Weights of a small transformer language model.
Size: 3 heads of 64, vocabulary 4892, 5.68M parameters.
Training: a variant of SOAP for these matrices, 242M tokens.
Each number is 128 + 24 x the weight over its row's rms, rounded and kept within 0 to 255. Layers, rows and columns count from 0. The size above them is the row's rms in percent of the matrix's.

# layer 5 MLP gate, 768x192, rms 0.15, rows 452-486, columns 64-127
size [103  96 113  99 104 104  88  94  98 100 102 104 107  99 103 104 102  94  97  97 100  94  96 102 105 115 102  97  97 106  98 101 103  96 102]
[[123  93 112 137 123 114 151 122 106 131 120 179 139 130 122 129 139 122 132 139 123 128 141 137 132 182  85 181 147 107 124  96  95 161 140 161  79 123  88 130 136 109 130 129 132 130 155 126 131 103 118 120 123 121 127  99 150 129 130 125 138 133 141  82]
 [128 150 188  85 105 134 139 150 122 154  99 122  84 121 139 136 141  93 114 111 120 153 132 118 164 160  96 143  87 123 146 122 127  95  87 107 135 146 133 169 148 121 130 159  95 148 167  75 125 105 107 112  86 123 140  94 161 160  82 124 147  78 115 122]
 [109 136 100 156 182 114 119 139 145 125 131 135 158 137  82 121 142 144 123 115  97  79 102 123 127 147 118 116  99  97 162 100 101  77 106 137 119  96 100  62 132 103 155 152 111 136 113 136 118 124 125  92 144 157 137 120 116 138 158 145  88 168 122 138]
 [105 147 165 159  98 124 106 113 143 102 157  78 148  77 135 153 168 108 119 118 172 107 137 128 154 130 154  96 146 135 163 148 158 134 153  89 146 161 159  91 128 124 138 109 139 131 121 136 116 107 116 120 117 175 103 134 161  98 122 149 132 128 147 175]
 [ 66 154 118 118  80 120 125 119 139 116 169 137 132 100 200 110 148 140 106 146 162 132 133 154 120  77 126 140 117 116  87 128 163 130 128 118 129 112  99  95  95 107 175 105 137 130 137 135 136 112 129 119  98 110  90 161 147 150 104  86  95  68 159 129]
 [ 95 102 116 110 114 109 129 115 105 136 170 129  98 106 106  96 163 165 132 142 121 151 147 163 132 120  97 161 131 120 150 111 100 114  79 123 119 123 102 106  89 124 119 106 117 136  92  68 136 106  72 179  96  93 116 112 151 120 132 113 135 136 100 149]
 [ 96 168 125 120 157  91 182 101 121 130  73 130 147 127 139 165 138 162 127 101 139 158 144 136 123 115 111 167  93 154 185 143 120 134 113 107 143 152 134 126 126 107 148 114 122 149 108 127 118 159 134 173  96 138  93 128 102 133  90 150 166 120 120 155]
 [153 115 132 116 121 172 170  69 133 165 113 117 147 120 108 116 133 106 120 141 153 149 105 127 118 139 150 149 128  77 119 126 139 137  97 137 124  99 144  92 158 129 154 118 159 174 150 160  87  82 133 110 130 139 164 127 123  73 110 108 160 119 111 128]
 [101 150 135 135 116 119 139 106 144 137 137 133 168 139 117 138 126 128 134 130 130 143 160 122 153 159 123 104 126 130 165 122 115 154 129 121 132 169 134 154 130 130 123 108 134  80  97 187 114 137 138 136 180  74 146 115 131 108 126 125  97 110 112 138]
 [143 140 126  99 112 122 117 111 100 155 126 122 129 138 134 106 129 102 164 123 149 137 104 113 128 119 132 132 160  80 145 132 169 107 121 165 162 127 161 172 162 117 131 138 113 139  94  70  80  98 103 110 200  80 106 132 123  99 139 133 146 118 137 113]
 [101 105 141 163 130 144 148 113 145 105 122 111 108 128 110 146 144 122 157 143 136  84 125 125 123 149 158 113 158 109 129 133 155 131 118  88 141 136 120 155 170 114  84  89  99 120 120 115 122 131  94 117 146 125 127 133 146 162 127 149  98 125 129 106]
 [105 143 132 141 129 129 112 137 123 128 121 113 116 119 123 110 120  82 152 148 199 113 170 169 156  63 110 144 107  66 100 125 153 147  96 107 133 137 103 112 116 112  95 122 106 119 110 110  67 117 114 125 120 132  99 112 149 125 110 112 131 136 161 142]
 [154 122 136  93 157 129 146 136 135 137  97 151 108 142 115  97 166 118 140  97 113  90 117 158 130 117  99 140 143  99 158  86 155 143 152 130 154  80 114 128 115 158 126 140 115 124 122 127 110 114 124 137 127 132 130 109 126 103 160 105 177 128 147 107]
 [141 153 177  75  99 149 188 103 115 132 159 142 138 128 151 107 102 134 188 116 139 157  90 139 140 116 123 101  90 146 126 151 112 113  85 128 122 144  88 109 157 145 115 116 127 143 108 150 129 187 139 102 152  91 122  88 158  89  70 103 130 126  84 107]
 [138 115 101 156 128 133 108  80 125 124 158 143 132  86  95 126 125 134 119 142 148 108 155 139 136 156 104 137 136 136 166 144 165 126 105 131 103 134 110 143 123 136 146 135 136 143 107 116 111 118 132 166 139 111 132 134  89 144 134 118 141 129 111 113]
 [109 167 172 134 143 141 136 156 137 142 108 120 121 135  86 133  96 109 108 121 132 137 120 161 121 133 119  96 137 162 115  90 138 150  94 117 168 121 137 134 150 117 125 111 129 146 142  73 116  69 145 100  78 143 114 135  75 155 131 146 125 133 122 117]
 [106 134 122 134 158 138 185 113 121 147 161 124 135  75 124 121 137 117 151 134 153 162 143 126 122  95 113 139 153 118  95 149 135 138  85 125 137 120 186 161 155 132 117 159 133  60 142 108 175 128 120 122  86 103 117 159 140  91 150 150 147 136 131 125]
 [124 161 113 135  95 131 111  99  98 105  87 109 152 122 113 116 130 115 158  81 149 132 109 148 146 132  82 144 132 111  87 120 146 171 103 156 117 152 121 103 107 112 136 102 126 126 128 130 145 117 109 133 136 108  92 140 130  94 171 126 165 119  79  99]
 [ 87 127 132 137  98 155  86 124 140 134 117 127 118 146 124 153 126  97 124  94 141 135 103 130 149 105 150 130 144 137 149 124  88 127 123 108  92 121 148 132 136 111  99 118 119 105 152 139 113 127 146 131 104 182 106 191 119  67 108 113 138 165 106 139]
 [143 130 138  51 129  80 161 131 153 145 119 140 146 116 118  93 117 197 141  86 153  81  98  71 113 135  89 118 161 125 108  92 163 120 158 102  95 131 101 137 149 130 118 106 121 110 116 125 128 106 108 107 126  84 154  92 142 146 120 113 122 171  90 114]
 [113 140 121 116 121 179 113 136  96  95  86 166 164 136 131 131  93 164  93  87 114 169 101 121 147 170 158 153 138 127 136 125  92 147 117 169 133 103 111 158 142 151 133 187 116 135 152 158 142  87 146 130 116 136  94 132 121 172 160 149 153 124 138 132]
 [134 150 131  92 130 107 115 109 163 117 142 141 128 131  85 162  94 136 135 100 192 131  98  83 102 140 143 128 139 140 127  86  71 176 113 109 130  91 123 167 110 132 111 143 110 145 128 123 119 111 121 141 139 125 133 105 152 101 130 142 129 195 120 148]
 [127  80  96 141 123 175 140  60 121 142 142  96 125 125 108 130 131  85  94 107 130 151 145 112 123  78 146  84  93 115 105 137 114 102 120 134 149 128 102 124 127  70 118 149 145 111 113 151  70 138 135 135 155 112  99 176  71 131  86 105 129 122 121 131]
 [146 175 143 104 141 116 156  85 156  86 145 131 141 129 151 138 118 122 161 110 158 116 139 133 165 114 110 154  85 142 100 138 172 141 126 128 122 102 119 151 159 189 144  99 115 126 161 124 123 125 147 107  99  97 122 171 140 109 129 143  88 118 123 128]
 [184 164 120 170 170 134 128  97  96  77 142 157 171 122 119  96  96 121 110 122 174  99 110 152 151 127 142 106  83 131 107 159  94 133 130 208 108 145 105 101 117 132 140 130 143 140  98 107 126 121 115 115 118 111 150 123 131 113 155 137 108 119 110  78]
 [168 151 113 122 121 112 163 158 119 172 126 123 145 141 147 148  81 122 145 142 160 134 110 122  98 128 128 161 136  92 120 120 134 142 218  89 142 152 162 144 131 107 127 136  68  80 126 144 115 118 143 125 160 113 161  98 121 101  99 152 130 106 152 107]
 [177 140 131 117 124 181 172  74  93 130 149 137 139 130 132 128 148 101  99 132 146 122  95 158  92 137 128 149 145 134 130 115  95 123 148 153 118 118 140 125  92 117 141  94 129 154 110 139 121 138 140  91 117 149 103 146 113 155 137 115  76 156 132 158]
 [117 177 164 122 115 150 120 118 126 156 148  65 137 133 100  81 104 115 156 131 147 130 159 134 128 146 129 118 108 140  95  78 113 117 152 101 153 120 206 155 144 152 127 139 121 149 125 137 141 140 132 108 135 137 138  80 127 145 130  96 129 156 143 136]
 [143 109 150 128 120 155 147 125 111 131 119 165 128 114 145 159 134 125 105 136 117 125 103 164 153  77 130 104 165 110 111 142  92 173 171 144  92 132 132 110 171 128 162 112 141  96 125 113 171 139 149 165 119 128 141 126  91 167 130 126 119 137 134 134]
 [146 124 124 131 130 143 124 159 122 131 108  93 133 157 115 120  98 127 146 135 108 117 113 133 134 112 121 120  82  93 130 124 144 162 148  87 132 176 113  96 118 152 140 114 122 169 182 118 117 108 139 109 169 103 142 125  94 140  83 133 158 132 137 147]
 [154 131 108 141 146 161 121 126 170 123 105 124 120 131 150 140 125 137  74 145 124 115  93  81 122 160 148 128 160 156 117 176 111 141 162 160 130 149 114  93 133  82 125 132 112 106 191  98 138  67 107  72 117 152 123  56 151 101 137 175 162  95 124 118]
 [138 153  85  96 114 156 101 138  94 116 108 130 158 146  97 148 129 152 125 104 107 151 161 101 162 177 111 116 149 138 153 120 147 132 144 175 130  78 128 133 131 173 118 133  90 107 107 124 143 144  80 125 169 129  88 148 147 119 135 182 109 156 150 128]
 [112 146 160 103 141 125 128 118 147 141 131  88 147 131 148 133 133  97 111  94 141 142 123 123 117 137 150  88 127 157  94 163 162 160 123 142 100 120 109 127 110  95 127 172 152 103 121 136 167 136 187 148  85 121 152 109  93 145 122 103 117 147 141 106]
 [ 91 137 130 110 146 101 131 143  65 145 130 160  94 117 181 122 138 121 123 144 177 118 141 128 131 129 116 102 155 120 112 142 139 122  95  66 119 136 126 172 150  89 150 114 124  87 155 136  74  98 144 137  89 162  53 111 165 159 123 120 148 148 129 146]
 [149 139 109 128 168 122 135 105 110 128 146 103 122 123 117 114 112 166 155 113 108 122 132 169 147 121 147 109 176  73 104 103 158 169 116 166 110 150  75  75  85 131 123 123  95 106  90 128 139 120 142 120 135 141 129 132 136 130 107 129 131 131 138 120]]
# layer 5 MLP up, 768x192, rms 0.152, rows 452-486, columns 64-127
size [107 100 100 107  94 100  94  97  95 105 101 100 105  98 102 102 104 104  95 104  98  92  94  98 100 104 105  92  95 108 101  98 112  99 109]
[[144 120 121 143 108 143 112 108  98 184 128 122 110 121 130 120 138 117 103 102 133 131 150 120 118 169  85 128 137 122 165  99 125 120 136 152 127 105 116 132 140 128  84 129 153 104 170 113 111 112 117 119 126 120 159  93 112 113 120 115  77  70 140 124]
 [121 113 131 118  96 123 110  69  90  97 168 119 138 132 138 120 127 155 121 134 133 119 159 137 111 124 176 126  99 149 140 130  95 141 115 142 158 144 108 126 129 146 136 116  99 120 119  90 130 162 149 120  99 143 172 139 105 123 118 109 142 123 175 159]
 [148 149 140 121 118 130 127  86 152 131 117 132 151 118 149 150  76 113 182 118 126 164 151 144 115  92 150 117 113 141 155 146 106  97 145 155 131 161 144 121  81 160 107 134 108 128 130 108  97 126 139  96  90  88  99 114 190 164 132 127 117 122 148  98]
 [148 129 127 119 122 123 120  89 124 138 118 141 158 138 118 107  78 114 154 159  89 107 125 100 142 100  77 197 130 121 108 122 149 152 103 153  96 102 103 171 112 144 116 100 164  86 101 167 102 111 165 139 196  88 128 124 122 133 106 138 165 105  75 125]
 [116 109 108 172 124 113 117 107 130 135 132 163 113 119 155 136 134 132 129 145 109 158 131 128 160 122 131 164 135 150 119  80 114 181  80 126 130 132 134 163 114 125 139 122 157 119 135  79 139 116 135 136 136 149 111 120 163 156 148 178 137 149 130 130]
 [137 148 141 138 158 119 104 123 114 117 136 124 156 153 110 127 115 117 144 154  84 111 141 153 101 102 147 107  76 128  94  98 133 114 128 109 153 118 108 165 124  97 101 143 130 137 157 116 131 187  90 213 134 136 132 139 144 118  95 134 157 122 124 152]
 [110 104 111 138 117 115 145 122 130 112 139 123 135 150 103 117 121 124 127  79 112 142 134 122 169 162 164 165 109  67 156 115 134 171 107 175 178 117 143 176  73 138 128 136 120 100 113 126 114 125 135 128  50 107 131 179  77 113 105 149 143 123 138  80]
 [151 134 128 113 124 135  69 107  87 126 161 157 152  87 144 132  78 149 135 108 105  74 110 133 123 168 134 134 130 195 170 103 134 155 144 129 102 141 116 149 151 110 105 128 143 133 158 129 162 138 116 110  65 176 117 105 112 128 140 103 135 119 112  99]
 [105 124 154 113 118 158 164  83 142 144 133 109 110  67 126 127 101 112 117 105 104 130 136 103 133 112 140 105 120 138 130 144 138 122 139 111 117 128 148 118 137 139 135 130 113 114 117 129 109 159 132 123 121  74 129 105 155 155 115 148 128 122 114 132]
 [133 155 141 129 140 140  90 143 162 125 156 103 133 143 105  90 163 137  93 123 115 150 176 147 131 115 167 117 112 162 137  95 139 172 119 100 118 155 151 126 160 117  92 116 177 154  71 148 149 137  48 104 128 125 127 115 115 108 166 135 139 122 136 143]
 [126 162 115  96 147 102  73 112 103  93 146 109 114 145 153 108 122 110 106 141 133 154 126 110  84 148 113 115 116 101 151 124 122 124 157 134 110 119 112 116  86  77 149 127 113 140 133 102  99 155 135 126 129  93 136 131 128 102 105  90 128 163 129 126]
 [117 161 108 143 191 123 127 100 150 145 166 161 133  82 135  91 111 148 119 125 134 134 129 149 103 103 124 136 120 130 114 140 123 171 129 110 108 108 111 146 128 105 130 150 130 110 122 193  97 151 137 119 100 163 110 121 122 142 142 140 148 111 104 145]
 [176 129 140 116 142 129 117 128 117 119  99 127  98 121 130 118 173 155  90 146 128  89 122 145 110 123 148 130 143 118 168  69 109 100 109  98 151 115 165 138 119 170 119 147 137 126 100 100 125  91 105  82 118 147 195 116 116 145 131 107 117 179 133 113]
 [105 118 157 146 125 125 169 116 132 123 140  95 134 125 146  69 133 108 116 126 108 117 159 101 176 127 119 162 144 123 131 150 116 169 129  99 111 122 112 108 118 158  97 100 144 174 126  72 159 162 124 128 121 135 100 125 162 167 168 133 111 169 110 100]
 [ 93 156 155 112 169  88  99 153 130 146 154 129  92 168 139 121 120 121 128 143 127 117  98 157 123 113 165 123 131 121 127  96 134 163 172 128 125 154 169 131 130 111 109  76 106 124 110 112 145 116  96 135 127  98 111  84  97 152 165 122  68 141 124 154]
 [110 111 123 141 111 113 100 118 164 161 133 101 146 159 124 130 152  78 100 158 118 154 148 142 106 140 146 128 113 141 138 163 142 147 110 107 156  94 145 134 100 150 114 170 123 169 174 125 132 147 173  94 103 139 121  89 154 133 142 114 146 138 125 160]
 [ 94 151 121 108 123  95 103 147 127 135 109 139 109 113 138 123 152 132  95 155 159 136 124 177 126 110 129 120 139 164 160 157 162 159 140 147 106 140 158  91 148 139 118 131 159 168 100 145 148 133 122 133 124 182 152 122 131 130 144 129 146 154 125 107]
 [130  94 127 132  88 109  75 171 124 128 138 150 120 139  97 108 108 113 165 103 176 103 127 126  77 131 166  82 127 134 150 124 143 142 122 109 146 146 158 128 116  97 108 176 140 120  58 175 118 162 170 153 112 113  95 145 157 170 134 118 147 117 157 128]
 [159 134 100 173 126  83 165 141  74 158 126 147 141 156 171 156 150 138 143 135 123 151 120 139 112 120 135 144 114 109 115 106 109 119 128  87 148 160 121 136 103 113 125 117 124  91 112 175 163 160 111 121  98 141 126 115 157 138 120 161 145  93 151 140]
 [162 160 120 133  97 128 120 163 123 133 158 115 100 146 118  88 146 133 149 117 160  95 154  88  73 168 143 123 118 130 129 150  93 124 128 120 130 104 134 105  98 121 147 120 141 138 141 105 121  99 141 104 104 124 108 117 118 158  79 132 122 176 128  95]
 [139 106 138 154  99 123 124  86 146 128 164 112 127 146 150 126 166 151 155 151 135 162 140 161 106  80  90 103 170 146  86 136 143 124 150 137 164 133 127  59 129 121 155 156 119 112 113 138 117 172 137 162 141 103 172 182 130 105 159 120 134 136 133 129]
 [102 119 142 111 153 147 120 137 166 156 119  99 140 108 116 130 122 148 155 101 124 166 128 115 128 142 112 107 119 153  65 147 144  95 129 145 147 141 135 130 109 151 133 141 178 155 129  90 136 131 150 135 126 111 154 131 173  75 121 141 113 163 150  93]
 [122 132 158 116  95  87 152 174 163 121 103 130 118 109 162 135 115 120 171 152 117  73 109 155 111  76 130 153  79 150 154 112 111 114 155 100  94 116 133 144 101 170 135 111 101 135 120  94 193 115 119 129 105 146 131  90 154 126 115 160 113 148 141 175]
 [138 174 113 140 172 132  97 111 113 144 101 147 122 168 109 136 102 134 107 110 123 125 120 144 121 157 145 120 125 150 101 166 135 122  85 106 110 197 134 147 150 118 116 182 127  80 113  96 114 127 165 162 147 152 174  65 130 122 131 115 145 155 141 120]
 [ 89 139 110 143 142 155 158 145 101 140 149 127 165 147 148 122 142 147 108 128 151 121 141 118 141 135 148 129 151 160 149 131 167 147 131 117 107 108 112 105  97 123  92 114 110  90 128 178 120 104 126 137 112 117 137 135 103 130  79 141  97 141 135 138]
 [115 131 118 147 120 119 136 160 106 136 184 126 137 103 176 125 124 168 113 135 153 166 167 127 121 126 150 107 156 114  89 134 132 117  96 118 122 119 159 138 137 125  81 125 130 151 168 113 103 153 133 119 133  90 126 155  78  94 132 129 179 119 110 123]
 [ 84 139 144 137 103 129 103 136 143 119  78 129 137 134 117 157 101 179 135 156 104 159 159 137 111 117 148  97 142 144 171 123 170 142 127 142 117 123 130 140 100 125  90  93 105 149 154 125 137 116 142 118 133 100 147 115 155 135 163 102 119 155 150 172]
 [115 167 150 114 120 125 165  94 143 176 155 123 165 132 144  96  91 122 135 114 137 182 158 143 110 126 119 154 124  75 109 105  92 150 146 115 125 115 182 171 104 168 126 143 124 143  90 150 117 118 132 105 128 155 151 115 123 129 104  93 125 120 167 124]
 [121 175 127 138 118 157 116 141  98 140 148  95 108 124  96 116  94 168 169 110 114 156 128 142  73 135 149 156 134 147  83 149 130 105  99 122 159 115 142 197 130 100 136 122 127 103 114 119  99 148 104 143 139 130 127 135  84 152 155 127 140 182 123 109]
 [138 136 109  92 147 116 147 182 132  55 130 139 155 102 117 155 134 113 103 103 156 100 147  98 142 117 113 166 107 105 100  91 116 122 122 134 144 150 133 125 128 119  96 133 118 121 168 152 119 131 130 129 121  99 158 108  96 151 149 153 141 108 141 108]
 [ 98  89 126 113 110 126 142 168 145 120 116 122  98 149 153 128 136 181 139 116 123 139 106 130 144 148 112 149  91  99  99 158  97  88 133 136  97 116 111  91 138 122 143 117 130 159 178 142 103 134 120  88 131 109 149 139 124 134 162 138 165 139 110 160]
 [108 135 141 139 158 126 130 115 165 129 103 105 118 125 168 114  82 123 109 155 177 110  72 132 137 158  77 106 104 141 144  93 130 172 143 109 174 128 115 145 115 117 101 165 138 152 138 137 182  78 130 145 107 124 121 127 139 164 143  98 145 101 166 108]
 [179 133 142 117 112 131 111  79 174 120 118 139  90 160 129 132 105  99 113 148 111 118 145 109 125 133 121 104 147  99  56 123 130 119 154 188  72 138 158 205 134 119  85 135 164 140 140 137 133 124 140 150 117 111 141 104  97 131 106 123 100 160 127 119]
 [129 132 136 120 121  71 145  70 119 146 121 153 102 130 140 157 105 170  66 151 143 152 124 144 152 124 151 121 152 128 129 157 152 116  92 109 144  83 162 135 159 145 130 170 114 172 157 136 105  98 132 129 131  88 122  96 175 162 111 103 139 110 130 132]
 [142 169 103 143 108  79 136 108 128 120 161  77  92 144 127 161 138  84 157  87 141 104 132 130 156 122 134 125 122 118 140 118 169  57 130 136 178  97 121 121 150 134  86 141 159 119 131 135 138 154  99 178 141 139 107 112 144 145 146 100  84 139 148 131]]
# layer 5 MLP down (transposed), 768x192, rms 0.143, rows 452-486, columns 64-127
size [103  97 104 101 108 105  95  98  99 102  98 102  94 101 107  98  95 106  99 103  98  96  94 109 102 106  97 100  94 102 100  98  94 104 105]
[[140 139 144 108 107  99 147 127 128 114 111 167 102 181 148 115 133 111 147 144 161  99 145 133 127 105 152 116  85 154 134 119  97 128 138 135 135 142 136 110 121 144 169 173 126 152  99 140 106 143 153 111 137 113 159 164 148 114 136 103  85 157 137 120]
 [114 145 123 124 182 119 106 155 171 111 176 135 130 133 119 131 122  93 121 149  81 152 108 142 137 116 126 104 126 161 152 117  96 148  89 130 106 122 134 142 164 152 113 110  82 137 101 121 162 131 140 147 167 112 125 121 104 105 171 137 135 146 136 129]
 [134 102 162 111 101 156 134 157 181 150 110 175 146 118 156 113 109 102 120 143 149 154 103  56 161 171 150 121 129  99 117  95 118 142 119 100 123 157 154 155 160 123 107 109 130 144 114  92 153 145 135 111 139  93 135 135 118 149 122 162 122 120  89 150]
 [ 85 120 131 149 142 126  98 149 150  94 162  92 107 119 133 143 133 110 106  95 185 147 122  97 151 163 180  82 130 134 128 140 145 110 145 106 164 184 164  60 136 155 167 122 139 155 137 116 143 146  98 131 110 182 120 123 116 140 115 127 120 116 160 157]
 [150 129 129 146 125 148  93 108 116 116 134 104 145 107 128 156 126  85 150 128  73 125 121 125 151 142 105 201  95 151 161 133 176 123 102 141 121 131  75 113 104 112 125 133 145  90 104 141 143 102 175 126  82 129 145 119 127 119 111 100 162 119 125 121]
 [124 150 148  96 144 139 154 110  91 145 127 137 146 117 113 100 116 130 123 110 172 151 112 114 115 151 104 110 136 123 125 164 129 134 169 120 109 147 119 122 158 124 142 181 110 120 147 117  84 140 157 142 109 135 164 110 150 105 113 115  63 132 167 131]
 [122 160 123  61 134 120 125 111 150 151 127 185 147 142 118 107 141 170 117 173 168  99 138 125  96 134 145 106 138  90 121 164  90 120 110 124  93 161 142 136 137  89 104 106 159 128 141 118 103 115 160 127 185 107 151 113 100 173 121 147 172 119 113 139]
 [133 134 114  83 127 159 152 114 145 115 109 114 136 134 145  93 154  92  97 129 147 128 109 165 144  58 178 163 133 115 158 164 115 165 112 135 145 102 140 123  97 164 166 119 165 135 146 123 143  99 129 105 178 132 161 156 130  99 114 113  79 169 137  95]
 [134 157 113 124 160 114 129 118 123 118 175 109 122 125 107 144 137 118  89 177 154 111  83 141 106 139 124 147 135 112 127  73 148  96 157 152 119 101 140 135 144 118 145 103 134 122 141  91 134 108  94  71  68 175 123 116 105 111 125 114 132 127 141 109]
 [117  90 141 142 131 134 149 112 117  97 106  97 137 118 188 150 113 144 143 161 143 125 129 102  99 137 114 111 145 100 139 132 127 146 161 141 120 152 158  69 146 103 143 119 157 128 116 139 189  99 158  81 110 101 129 128 108 137 142 149 147 120 101  84]
 [132 126 109 158 110 129 167 118 139 160 109 136  99 131 108 126 135 132 118 108 175 172 143 106 144 124 116 140 163 171 108 128 112 104 125 158 185 110 133 123 159 132 123 149 149  65  73 147 130 109 122 102 128 143 114  97 163 134 109 153 136 119 109 136]
 [156  94 134 115 120 120 153 113 157 132  90 116 145 139 114 121 163 127 134 111 123 115 143 128 144 167 149 121 144 126  88 118 127 101  97 132 113 137 137 124 109 114 165 150 187 151 125  90 119 115 121 114 155 139 121 120 121 128 154 126 138 162 148 135]
 [140 134 102 132  87 140 152 128 148 134 103 125 122 120 135 140 167 129 120 142 148 170 141  90 129 104 118 132 108 153 102 142 114 157 129 170 125 119 104 156  95 109 141 127 136 112 115 129 134 139  91  87 143 177 173 134 117 124 168 154 145 162 101 123]
 [103 122  94 152 130 127  91 105 107 175 160  99 113 107 148 149 118  78  96 129 147 115 149 132 130 117 141 115 110 181 169 149 130 118 126 111  86 150 142 186 150 155 153  96 110 111  97 147 162 129 104 158 123 147 122  84 113 169 147 149 114  73 131 105]
 [120 147 131 111 121 132 142 140 102 147 104 134 123 148 168 109 120 130 160  83 121 130 141  75 119 111 139 164 134 154 101 122 106 111 122  90 151 129 125 145 173 140 138 179 161 110 115 139 107 168 118 134 132 117 131 154 125 153 119 116 112 187 151 173]
 [140 140 113 131 142  83 135 161 127 115 132  85 141 157 125 128  94 137 155 143 113 112 102 154 123 123 154 140  99  81  96 157 152 131  99 136 141 142 113 132  86 110 146 102 117 106 108 137 140 112 105 174  86 130 110  89 125 123 140 131 159 185 149 108]
 [137 157 102 129 118 146 124 161 154 123 131 132 126 133 125  87 103 111 153 148 140 135 146 231 150 155 153  78 159  95 120 115 139  98 134 165 116 143 116 129 143 164 108 120 139 143 106 101 165 110 112  99  75 128 179 102 112 169 161 139 114 148 136 115]
 [108 107 162 124 164  90 122 125 124  96 147 155 136 145 122 155 144 101 147 143  97 121  89 107 128 172 107 152 140 173 182 130 165 128 140 112 124 130  88 118 136 155 168  97 133 131 131 120 140 114  85 149 105 118 155 165 116 152  96 177 150  68 110 130]
 [104 112 116 103 135 139 103 110 161 148 114 155 132 128 112 145 161 131 129  99 117 127 155 172 139 148 114 122 110 134  95 172 136 137 139 119 127  60 137 127 109 117 125 104 122 146 178 125  60 122 138 102 136 132 124 115  75 169  89 182 101 170 120 145]
 [177 123  82 133 148 139 133  89 149 111 119 129 117  72 134 165 125 103 110  97 114 159 124 113 124 111 118  84 116 123 175 117 146 104 153 122 129 140 154 136 105 132 108 111 148  78 148 155 168  91 137 134 135 157  90 106 143 101 113  91 125 107 147 116]
 [126 157 115 153 152 150 156 175  93 120 108 166 141 177 157 128 124 130 137 119 105 146 101 118 172 186 130 133 132 147 107 135 110 136  98 160 119 120 147 146 100 143 139 131 114 119 189 127 145  96 141 134 103 138 127 104 117 125 142 124 156  90  89 114]
 [121 156 173 153 104  92 140 136 131 126 133 162 144 115 149 112 117 136 111 124 108 121 135 121 143 130 117 150 127 125 150 156 127 178 117 143 151 105 110 151 121 118 102 118 109 108 119 130 121 108 111 163 134 117 114 133 142 169 120 172 139 102 113 176]
 [103 132 139 164 159 128 158 142 113 112 126 115 113 135  84  89 133  82 127 113 137 162 150 176  90 155 152 109 134 148 127 156 151 103 144 144 150  62 129 131 171  96 151 164 110 101 145 163 124 146 143 109 120 113  81 164 112 165 160 100 111 110 152 117]
 [152  79 146 145 119 136 103 126 168 123 106 127 108 108 161 129 190 136 152 109 113 182 152  99 147 134 166 175 140 109 123 121 149 124 109 142 141 131  96 131 112 108 188  90 121 106 134 174 116 139 138 121 135 156 153 136 160 127 173  97 134 156 147 152]
 [161 141 111 117 109 118 126 100  82 146 143 144  95 108 154 126 112  70 103 147 171  85 162 108 148 133 107 151 139 108 138 131 149 148 154 117 154 164 140 136 138 149  81 114 122 159 135 101 132 132  94 155 130 121 100  62  80 126 174 156 113 138 131 118]
 [ 77 117 104 137 100 103  79 143  88 161  92 141 138 148 156 120  77 111 106 110 143 146  81 130 193 135 136 119  93 165 110 174 108  55 161 137 156 153 112  76 147 133 139  86 146 142 112 120 107 127 122 124  94 156 134 123 107 148 171 117  94 169 141 147]
 [ 78  96 126  90 117 126 125 145 112  99 120 144 157  97 150 150 109 113 108 156 131 128 112 138 147 148 143 122 138 110 108 123  92 103 151 126  88 114 102 142 157 138 102 105 113 123 172  97 124 137  63 126 160  97 129 109 115 156 106 109 145 159 106 107]
 [113 135 114 122 123 105 132 179 121 126 155 122  90 142 127 101 107 117 145 141 194 167 119 109 132 122 111 150 127 117 100 113 178 141 120 143 131 139 114 108 143 107 137 122 183  91 149 140 117 142 118 189 144  69 138 116  83 124 118  91 154  99 109 147]
 [167  82 123 107 169  93 144 159 116 106 105 147 126 135 161 139 169 120  87 129 148  94 111 124 143 129 137 148 140 118 138 110 106 147 166 100 114 125  99 117 157 147  83 145 115  91 109 135 118 156 151  82 137 117 164 106 155 150 128 130 158 154 128  60]
 [125 137 170 164 111 128 123 155 157  77 144 183 142 109 103 127 109 119 126 121  99 149 121 170  94  94 174 130 100 141 108 109  89 124 116  78  76 165 175 111 154 113  99 101 133 118 124 133 150 151 111 125 109  96  90 134 157 161 107 106 133 135 114 140]
 [109 106 126  72 106 176 154  99 109 128 150  98 126 120  66 131  79 150 139 131 140 141 150  96 146 112 145 149 102 130 165  79 186 159  80 125 145 132 154 116 125 100 146 122 123 138  78  76 162 120 105 124 130 100 103 131 145 110 138 112 100 138 140 118]
 [143 102 141 131 114 105 134 133  98 102 133 110 114 129 130 158 131 163 137 140  91 174 142 116  91 112  99 134 150 111 129 154 104 105  95  89 160 140 157 114 157 164 111 147 135 132 133  95 145 120 175 112 117 118  92 110 142 128 159 171 113 139 122 147]
 [102 142 126 159 133 168 139 118 107 154 159 103 129 120  91 133 164 125 126 121 115  85 110  55 136 140 110 159 121 175 151 106 136 124 121 129 158 130 108  99  67 117 135  99 131 137 176  96 114 139 116 116 116 158 122  81 134 113 128 123 120 134  97 112]
 [113 146  93 124 112 142 101 154 127 103 123 132 119 162 125 127 158 110 144  79 137 139 113 144  96 105 134 152 134 114 115 119 139 133 152 125 129 210 146 138 145 152  81 130 158 103 113  78 145 114 110 134 157 155 141 137 108 109 158 107 110 159 124  98]
 [121 101 143 131 146 179 110 156 150 112 122 132 110 130 121 101 115 125 102 110 151 135  77  98 157 127 131  95 185 140 117 140 114 147 139 146 138 106 105 138 125 134 150 125 148 117 123 139  99 111 123  89 125 117 167 144  88 117  92 109 156 129 106 102]]